Part of a small language model's weights.
Training: a variant of SOAP for these matrices, 277M tokens, 4491 steps.
Each number is 128 + 24 x the weight over its row's rms, rounded and kept within 0 to 255. Layers, rows and columns count from 0. Numbers have three digits each. The size before them is the row's rms in percent of the matrix's.

# down: layer 3 MLP down (transposed), 1280x320, rms 0.131, rows 652-707, columns 64-95
# gate: layer 3 MLP gate, 1280x320, rms 0.138, rows 653-708, columns 64-95
# up: layer 3 MLP up, 1280x320, rms 0.137, rows 653-708, columns 64-95
down652 099:155150155098116159123096138102119155144124140110134123150140133160131135131091124130205121131122
gate653 097:085109136114101151127120158127125193111104133142141157119105119142116148131106142118141112128178
up653 099:150111125128106107094105124112125146117099142140178112138172125138098145152095154116123187133156
down653 101:135110099115136169126138113152117108114142150154110106147136159119117158149102138116152174109093
gate654 104:159121108145085092100123106146121147115088122151125142101158124120128119129089096168100132112166
up654 101:167180133115124108147122111126122157103089132151163121152093143128121124127142130144089152103136
down654 099:128113136131105087148129137122105114125152107131126117135167122160159169143108148166136118119138
gate655 100:129146107125123100132122134122119109096157115069109153118167152156127139091097125151144129121116
up655 106:172126107118119158121169151169150141125114106095128112138170146124106128102130147116109097136119
down655 106:088133128113136082115134128143124171134127109111129143110132165119188109113122142101088147103106
gate656 100:115167089105159125110129139135133114132136144159132137124100174102109093090167103153119138109147
up656 098:100135112132128152170155087140133146124142087091131114147091102142144129157157144130144135111120
down656 102:102133145119140129153142104139148119095143141113101146133167103146119115110112094105127110135151
gate657 100:161157152110110122128093112153172107112166153121126148134177073156146118127155120119156125112105
up657 101:110132164148125117119152123129095126182104152121128139145155112147129141140126147073113144114131
down657 103:113117142161170141167111133148137104134128158114109138162096164132110145168134133088164104086157
gate658 099:139106101130135128111113147132152126129145152102094119130150133117115115140166102140116134181148
up658 099:145103079111098139144144110132087110096108072148121185105153123149124136128153181090139142125047
down658 102:122152130106128141110158086142130090116111139123116117119170137145139162128108150145086103129143
gate659 101:131126132070136157163157105117174135139127107100126110091115145113123133132141153173139156121133
up659 096:099081110135107129135131150128136095152144132146153095098114131095142140101169123147131120133097
down659 102:116089110109133074128107157151133107077124146117155104111152123099145123128107151122160088117124
gate660 097:114144158157126162129104165111107100124093141084123150088123145146133166106141131147142125129136
up660 096:140104121157165136143176149111144163157082159123151166115152131119151133152131110129066133147166
down660 097:110136144133124085141104082099148167122114147131126108120139102092128100171155188154127135120107
gate661 114:107167129114174127135121140153143094138135121126099141102163090148095125100113121141124156165120
up661 113:093096113110133131134173127170104148141141083135122150111095135119136130077119140146091109109142
down661 102:109138082116082119139137123160103169133089090148159123106113136066100154137092157144103147074154
gate662 104:095129124112130120108121156125141121134116125125178132107154118094144146148124155108141137161068
up662 099:157114142102138105133122112106131129141135095122103153136149129133122120120093148120133129157134
down662 100:176106099130103137136120095148102164129134120168107117079128107119143154133159123081109134144159
gate663 098:132153134141152124167121140107168145096173129134105139109135112118119151170107086162104107077146
up663 093:172115157145126129118101126130108138133136130081128160127144123143100101111126176104134109128132
down663 096:131126136114130097161108113103139158085128104171139106127149153149111112135130116128170177125110
gate664 104:106106140072155129137135184139143174144147115162137123130119150104147152112116177175124144128093
up664 106:088170134146147103103161116111122132122107133154184136142087116144115076133122086153146128118149
down664 105:147109110130113128137191127115129157114136108144164105133139112144150117121144146107097134196103
gate665 096:142106153110110127148193129174152130122147143130135141146127128119130143160130128183105142134095
up665 099:096146109117069090126148166089168093114121120146126165136134138103172113134177137148142112121140
down665 099:108123143142128133159100112161127069065107149138160154119164152138113123138121147165091096109134
gate666 099:140127112132120120143138181105116123123159107159150095135133116119086157112092110157106113148126
up666 098:126135126151101154153133164204129115122082089129130104119125137107122090147152158130108124099104
down666 100:100149154131110130142152135122147142146153094112155137143105146131149124136157103106113123115104
gate667 101:104195135117108165175108121155097139146138117082127125120121126138138175121111113132124165140159
up667 096:130134105126099086140148102103126125138144077131128139132162161134117119115128125146132147132108
down667 098:137120121133128099131141116094165148114058167117115154131140150131079141131148122101137129121166
gate668 100:099162165142165175162135114117140111137112097089123175118133113147141117150115113121151114119083
up668 108:148117105142131165095144129117150098134124158118131150087137107123120099157131100138114136091129
down668 109:139077141117084139157108117165116111146149116099131114118129136129095081108136171120176133135097
gate669 102:144154105107127100121108117091138104169116136100139145136097149101085104166123127135121098151092
up669 103:109148116147096143142132139135116116133133134133116121116146135117113125166138178181121130147144
down669 101:091102145131089120146124110101131139081154108128125163116124140136134195119106109123181133111081
gate670 093:131144089156112137126117142124162092127116126171118131194132099142111099134106120124173149125113
up670 095:114149138156129128118152118122117139124122134145102136134123146121155129122148167130108131127119
down670 099:129120138114152070144107137187130137141116184140093111147138138158100141103132106112131086143141
gate671 097:160109140134130171140160152109109135138126107154137117126107108161138143126160140165141133134136
up671 096:127107142142152127154129129124098168127155089113125131170174130185142115162169144143072156117076
down671 095:136108133156140126135079108131115144159179103132161167146111096103121088115124135111131089143126
gate672 102:139150155099132084136144146120153128112163118121122136118111113142166159158135164157104112103132
up672 098:125126133158073101148146136116132136161123137136132113115155139142111082173136146110125143131127
down672 099:107101141149127128148142134123131137090082127117160166127140135112094160159029115144162149115163
gate673 100:108104131090108137168086153109103134112160109149132125128167112129115090153078144113163144169143
up673 095:151125112127146127102123156136093126073120186154137159137119118094113125141136142121104102165136
down673 096:106156099129110097124119146127132098104114137123145141105134147157128108135095129111137142184107
gate674 107:119088157146121171195085127113150139133159123100122159147146150173099154145166134120083158126109
up674 100:079089156111148174153149153136138076154135115109125155144109084144122101112100126096145128151055
down674 102:137165145141137139179117111103042147126103124139129121168175168128090109134091125126120137127124
gate675 097:148145124126145160128180132115190122136153122138107125109142110101072168083136149130115141100174
up675 096:150087139093142116153122145147134143119140090142066114137141100138162135101133144136116124133143
down675 097:095126132154129090105107113117101124118151127084122103130140109116112129113164144134115099134162
gate676 102:104131161127131143132119172160106125125112112116126160077109133133118121136087132131137132152136
up676 097:086121161123155130112152117106111097117128162139128095122130143112110169089136166130091123088148
down676 099:131155143130129122134168122103092119158126130163149164061122126167150134132088114121129126139098
gate677 102:098148100104141139160126112124127082130130102111180108096133132167089161147104119141122094120122
up677 102:119175152099107198143152145121114136118159153137133150134095117105144122103145109161122075148098
down677 101:113167141145134113140099139121124127149154120123125159144118090097102135115105126110150114106128
gate678 098:097144148115109085096122110110128149199123150185088116112099137140148152166121136136125146063156
up678 101:103172117138124172163096194109114148133171145130119085091154105108112135137143135101114117177096
down678 100:167132117118100179141124142113108139155119117104126103091151111134131121133142128103120085100086
gate679 106:143161139110142159120154172142160135129122085113105150092117136153090090134146120117056089134102
up679 104:084166111113116117132154117137159139133070141116082105114103120099169079122110126127133177131113
down679 104:114122164162137113159151124145105076124117077136170141113144135095147124147097098123123100096152
gate680 095:125174066155120132152125116173121140141111070114093084145144117151125109133169139105126118143131
up680 095:116137161153181129163123143154110140153102113131156106111144162122125155134138107105149127145175
down680 097:129140129109092174144114125123100117123146108143120126168132089113119113149141149112094145094132
gate681 099:078126138107107149127093142072145145144075074141151128151069119109148155170094136118081119154160
up681 104:190100146095148136159135145153157148157126121138119113139198131123110157127153083135105152144093
down681 100:162124154139096133086149120136097125170105113120089106060143127120130098139145101144168132094157
gate682 104:151169180108133132144084143098146135109138163137134102133103110075123128170128170121097124133117
up682 103:084165144115068118133139125115118131141125126129127163130113118131125096131141104144122100090176
down682 104:095124120109129087148124103121177091091077126147125167129111115132109170120116149108161125072121
gate683 100:115121127112104145129072102127132104124095125165096130125125103116135165120109110132146125100095
up683 105:129094109078117148128137099107118093148075143160143140152109118116118125125164170141170105111161
down683 102:136123112087150161137124143143117143134161126136121133098092153162114154132153115160160111134095
gate684 098:149149090101180134139153122110191114132138093171131117144143130151164122137159083153154082149173
up684 100:186128094155074127087173100170152116145113103145136113161112131115149129111104078173154105118147
down684 098:129172146157071198138172113115172084120129157149108140150117144124104142140172132109117112131154
gate685 106:118160090141139134181123134083147131091186142136134146120146091115141135137167177127125157129149
up685 104:128156110124127102107117093123089159092151119093101154092123127126118099079191118114141126097114
down685 100:140136132101150099126086111118122109079110117082105125157109127151097134138125102130094145158128
gate686 103:136157127128160124167078066103119161130139115106146102104081129160114127137113137130140147151145
up686 102:111085137121106141106148138128155168120126163144163134139123122151121153116124155156119135129127
down686 102:119110131135160107122124143135169125128113096138162169142121150075134139122118147130131140150094
gate687 101:149133173126118133118118127127118115144123096136154136159122124160185129151124168130148124092119
up687 103:107122117102115077114113161087104154149135131149135102114150126117114140119094097120108105121141
down687 101:092119080118182143058112183136117122117122123123129135144122066131099164103107152107153135120150
gate688 098:190146142113112134164045132160117118122113128101142130096122119104128133135113068171096124138115
up688 101:058094123109174131128118119131143138125137158157133175107160123126085114113142132160122136158125
down688 102:169157129133173103119101138101158112104118138075167145159123177132140052095149076141116124186117
gate689 091:120133129115149128161107113114115087107128094119122149112083142136106103084141102123137125085148
up689 097:129104142115124085151098163067149146139085124129110142113123125111168126165101134078188140118152
down689 096:121141158109153122110129136114107167136097099175154109193096113053112114131099153122144117122137
gate690 103:146146120112114156108152134162113138118097123121115129084135153131130153113083105118160124112177
up690 106:131167161120090128115145124090132118114155140143089105141122159103118134091123114103104143116170
down690 102:138146107145134122105083106141158129124226119120135088138117117166124155099107149109104128140176
gate691 089:141118121160114128130126128136097117141108107141082088135156152138110146113123118102095149156137
up691 092:106131142093127117136198150122164129096133105145091131100132129104127122121171113136153116143115
down691 095:075142121152111127126129108124147145102112145087120122124130136133154167130134161106209119111069
gate692 101:090128146096133115131145144086096101094093111092067103102137092129128117118121121125116148139156
up692 099:145120154126127118132146122147131139131105087114121127104165127130091157112145113176112141150095
down692 098:134126138151117127133176116133129143132124129172128131126089128119108124139125167140162105105117
gate693 097:131152095121129097113102120140155117117140148115141137147153129156210114125084136146157079114117
up693 098:116100094151137160163151133127121151140137132138109109140104185134142094151163128118126153111154
down693 102:149137120159119105105122157140097103109149129158180114125161180131141113217119098128120122158113
gate694 104:166089154129151160144119120116108137113162156158084117138163108108153128151130094154112160167132
up694 104:176130139170137124124151115099152169154165157132121140085103133152115110122130136123124162118116
down694 105:166153106143102140116076145114138153129131110114154146105103156140148086130115130116116110124110
gate695 099:155103093079171125127115050129134107130147118115099151121125143132066140121091119109113106106090
up695 098:126121148138163128076146108118116125151171085121108149168153120154125113112145130117131170104159
down695 098:110134097117155137112107133097168142158158129102104120177148146133154126095101141168088117135127
gate696 097:190118139171095151126088157166112140132104121144157137137129080134163138177110107146173159148165
up696 104:148110104132101117111131122127062159103106152144105110132163107112154129132151116108140103141133
down696 100:117153141121153124178117126154132094106153121124141072147144122134147136124162115131107123109144
gate697 094:164094072180174143150158108123104095146119138155110130120142129109094091158134123131075097143163
up697 095:126146114128140131127169123071126091107142127177167142149165112079138140152142130143125128156127
down697 098:133166154141132138119167145135124111114147145125118143167127143109109091144150156141126075119132
gate698 109:141110113127104120146151130088182097080143110117157115106145140119152136138148138155143137113099
up698 104:137124152100124121194124169128124149126145149132109164168130129155139119097110117161137130117131
down698 100:103104093120140114136108144140196122119127140087128132132146126105165093106139108118127139122095
gate699 101:113177112124204119152150152097101115110171166139140131093128139120144156130153132115112108119142
up699 097:190166118155114119134139104151130153145152126131168136125137123160156135137110135126129100128134
down699 097:143127171102157138155079134131124137119119077129102137141140135114124137096129132109143137103160
gate700 094:103141164112129112155137181120137102157113150095100152133169130134116127094122104097112161089088
up700 103:160123131139156112141138145103099126098121129120128156144113126098150168090135108113131108069118
down700 100:122125117107078061156116134150112117124149116109103091120101166129126139183145099112125092122144
gate701 100:119101151122095128166129131110119145116126106122080113144092144142160127126112093149111141121163
up701 099:150138154110144135108121110161121109170113093117063140128056094118162118119148114170177152160096
down701 102:160124122194124135102116084126149162137127143110144109125081108110143129129153126118128124161144
gate702 098:127150113137131101120140095166121119149177159101075112138107109150097136153094152127141137147098
up702 102:126131098134139130149075180098194135120089125145089120100146091165121132143114115124083084112121
down702 098:120077152132138133129145159136127112108133110090107080136122156113106159141139120150148111141143
gate703 097:107144160147077147136124102127125142144152133063163143151132099154132120123113140129087132126117
up703 099:158129094140131144114135154095155127132131123138104115115116122148129113101127135133106165121162
down703 100:107192083118143170140152152135138129137162171136131150144197104149191139118076106102079132120128
gate704 102:161127108119140113109153147124123155131135095152133121126121173090102140126095189167119096133138
up704 091:158110130133168081139130148106142146094123132123135114113123169093143158107113123183120081149128
down704 092:157134133108146120121121081121163149094120069099154144147100139158122094131128113147136144152099
gate705 095:144123151140114159124141133098127142161120088134157090160108178143144176113135135130124146131125
up705 095:108134132129140124108138095112097118183150151113118150110142104135132116104131142161124179110142
down705 099:179193138104092127154109138136168150124084105135120150152157117134093078155148127146143139107159
gate706 102:160148152090145163113127104102104100094150147180129116143139143117105166125127162108123141118134
up706 103:129123141164173142080129121127123149116117117124147088104142128163156151113131131138146143130127
down706 100:095086137141131158113118090096126153106150145172126156142101149175120184114117118149077155138125
gate707 100:151131178112137119160126174129124102102134155146136120112136093114128110135077113086106105157074
up707 101:115130136143154153153172146133178101130090136148124138106139166145180106128108123132117127110115
down707 100:113107118097133120124129133160110122146137109109142124086118130188126106140149178128112154115093
gate708 102:086129124122159081115166124175156092118125145105130136112165139157095159121121074163152136172111
up708 093:176104107098132134074173132124133122130138103108193169160155149100124213145101113120157112201157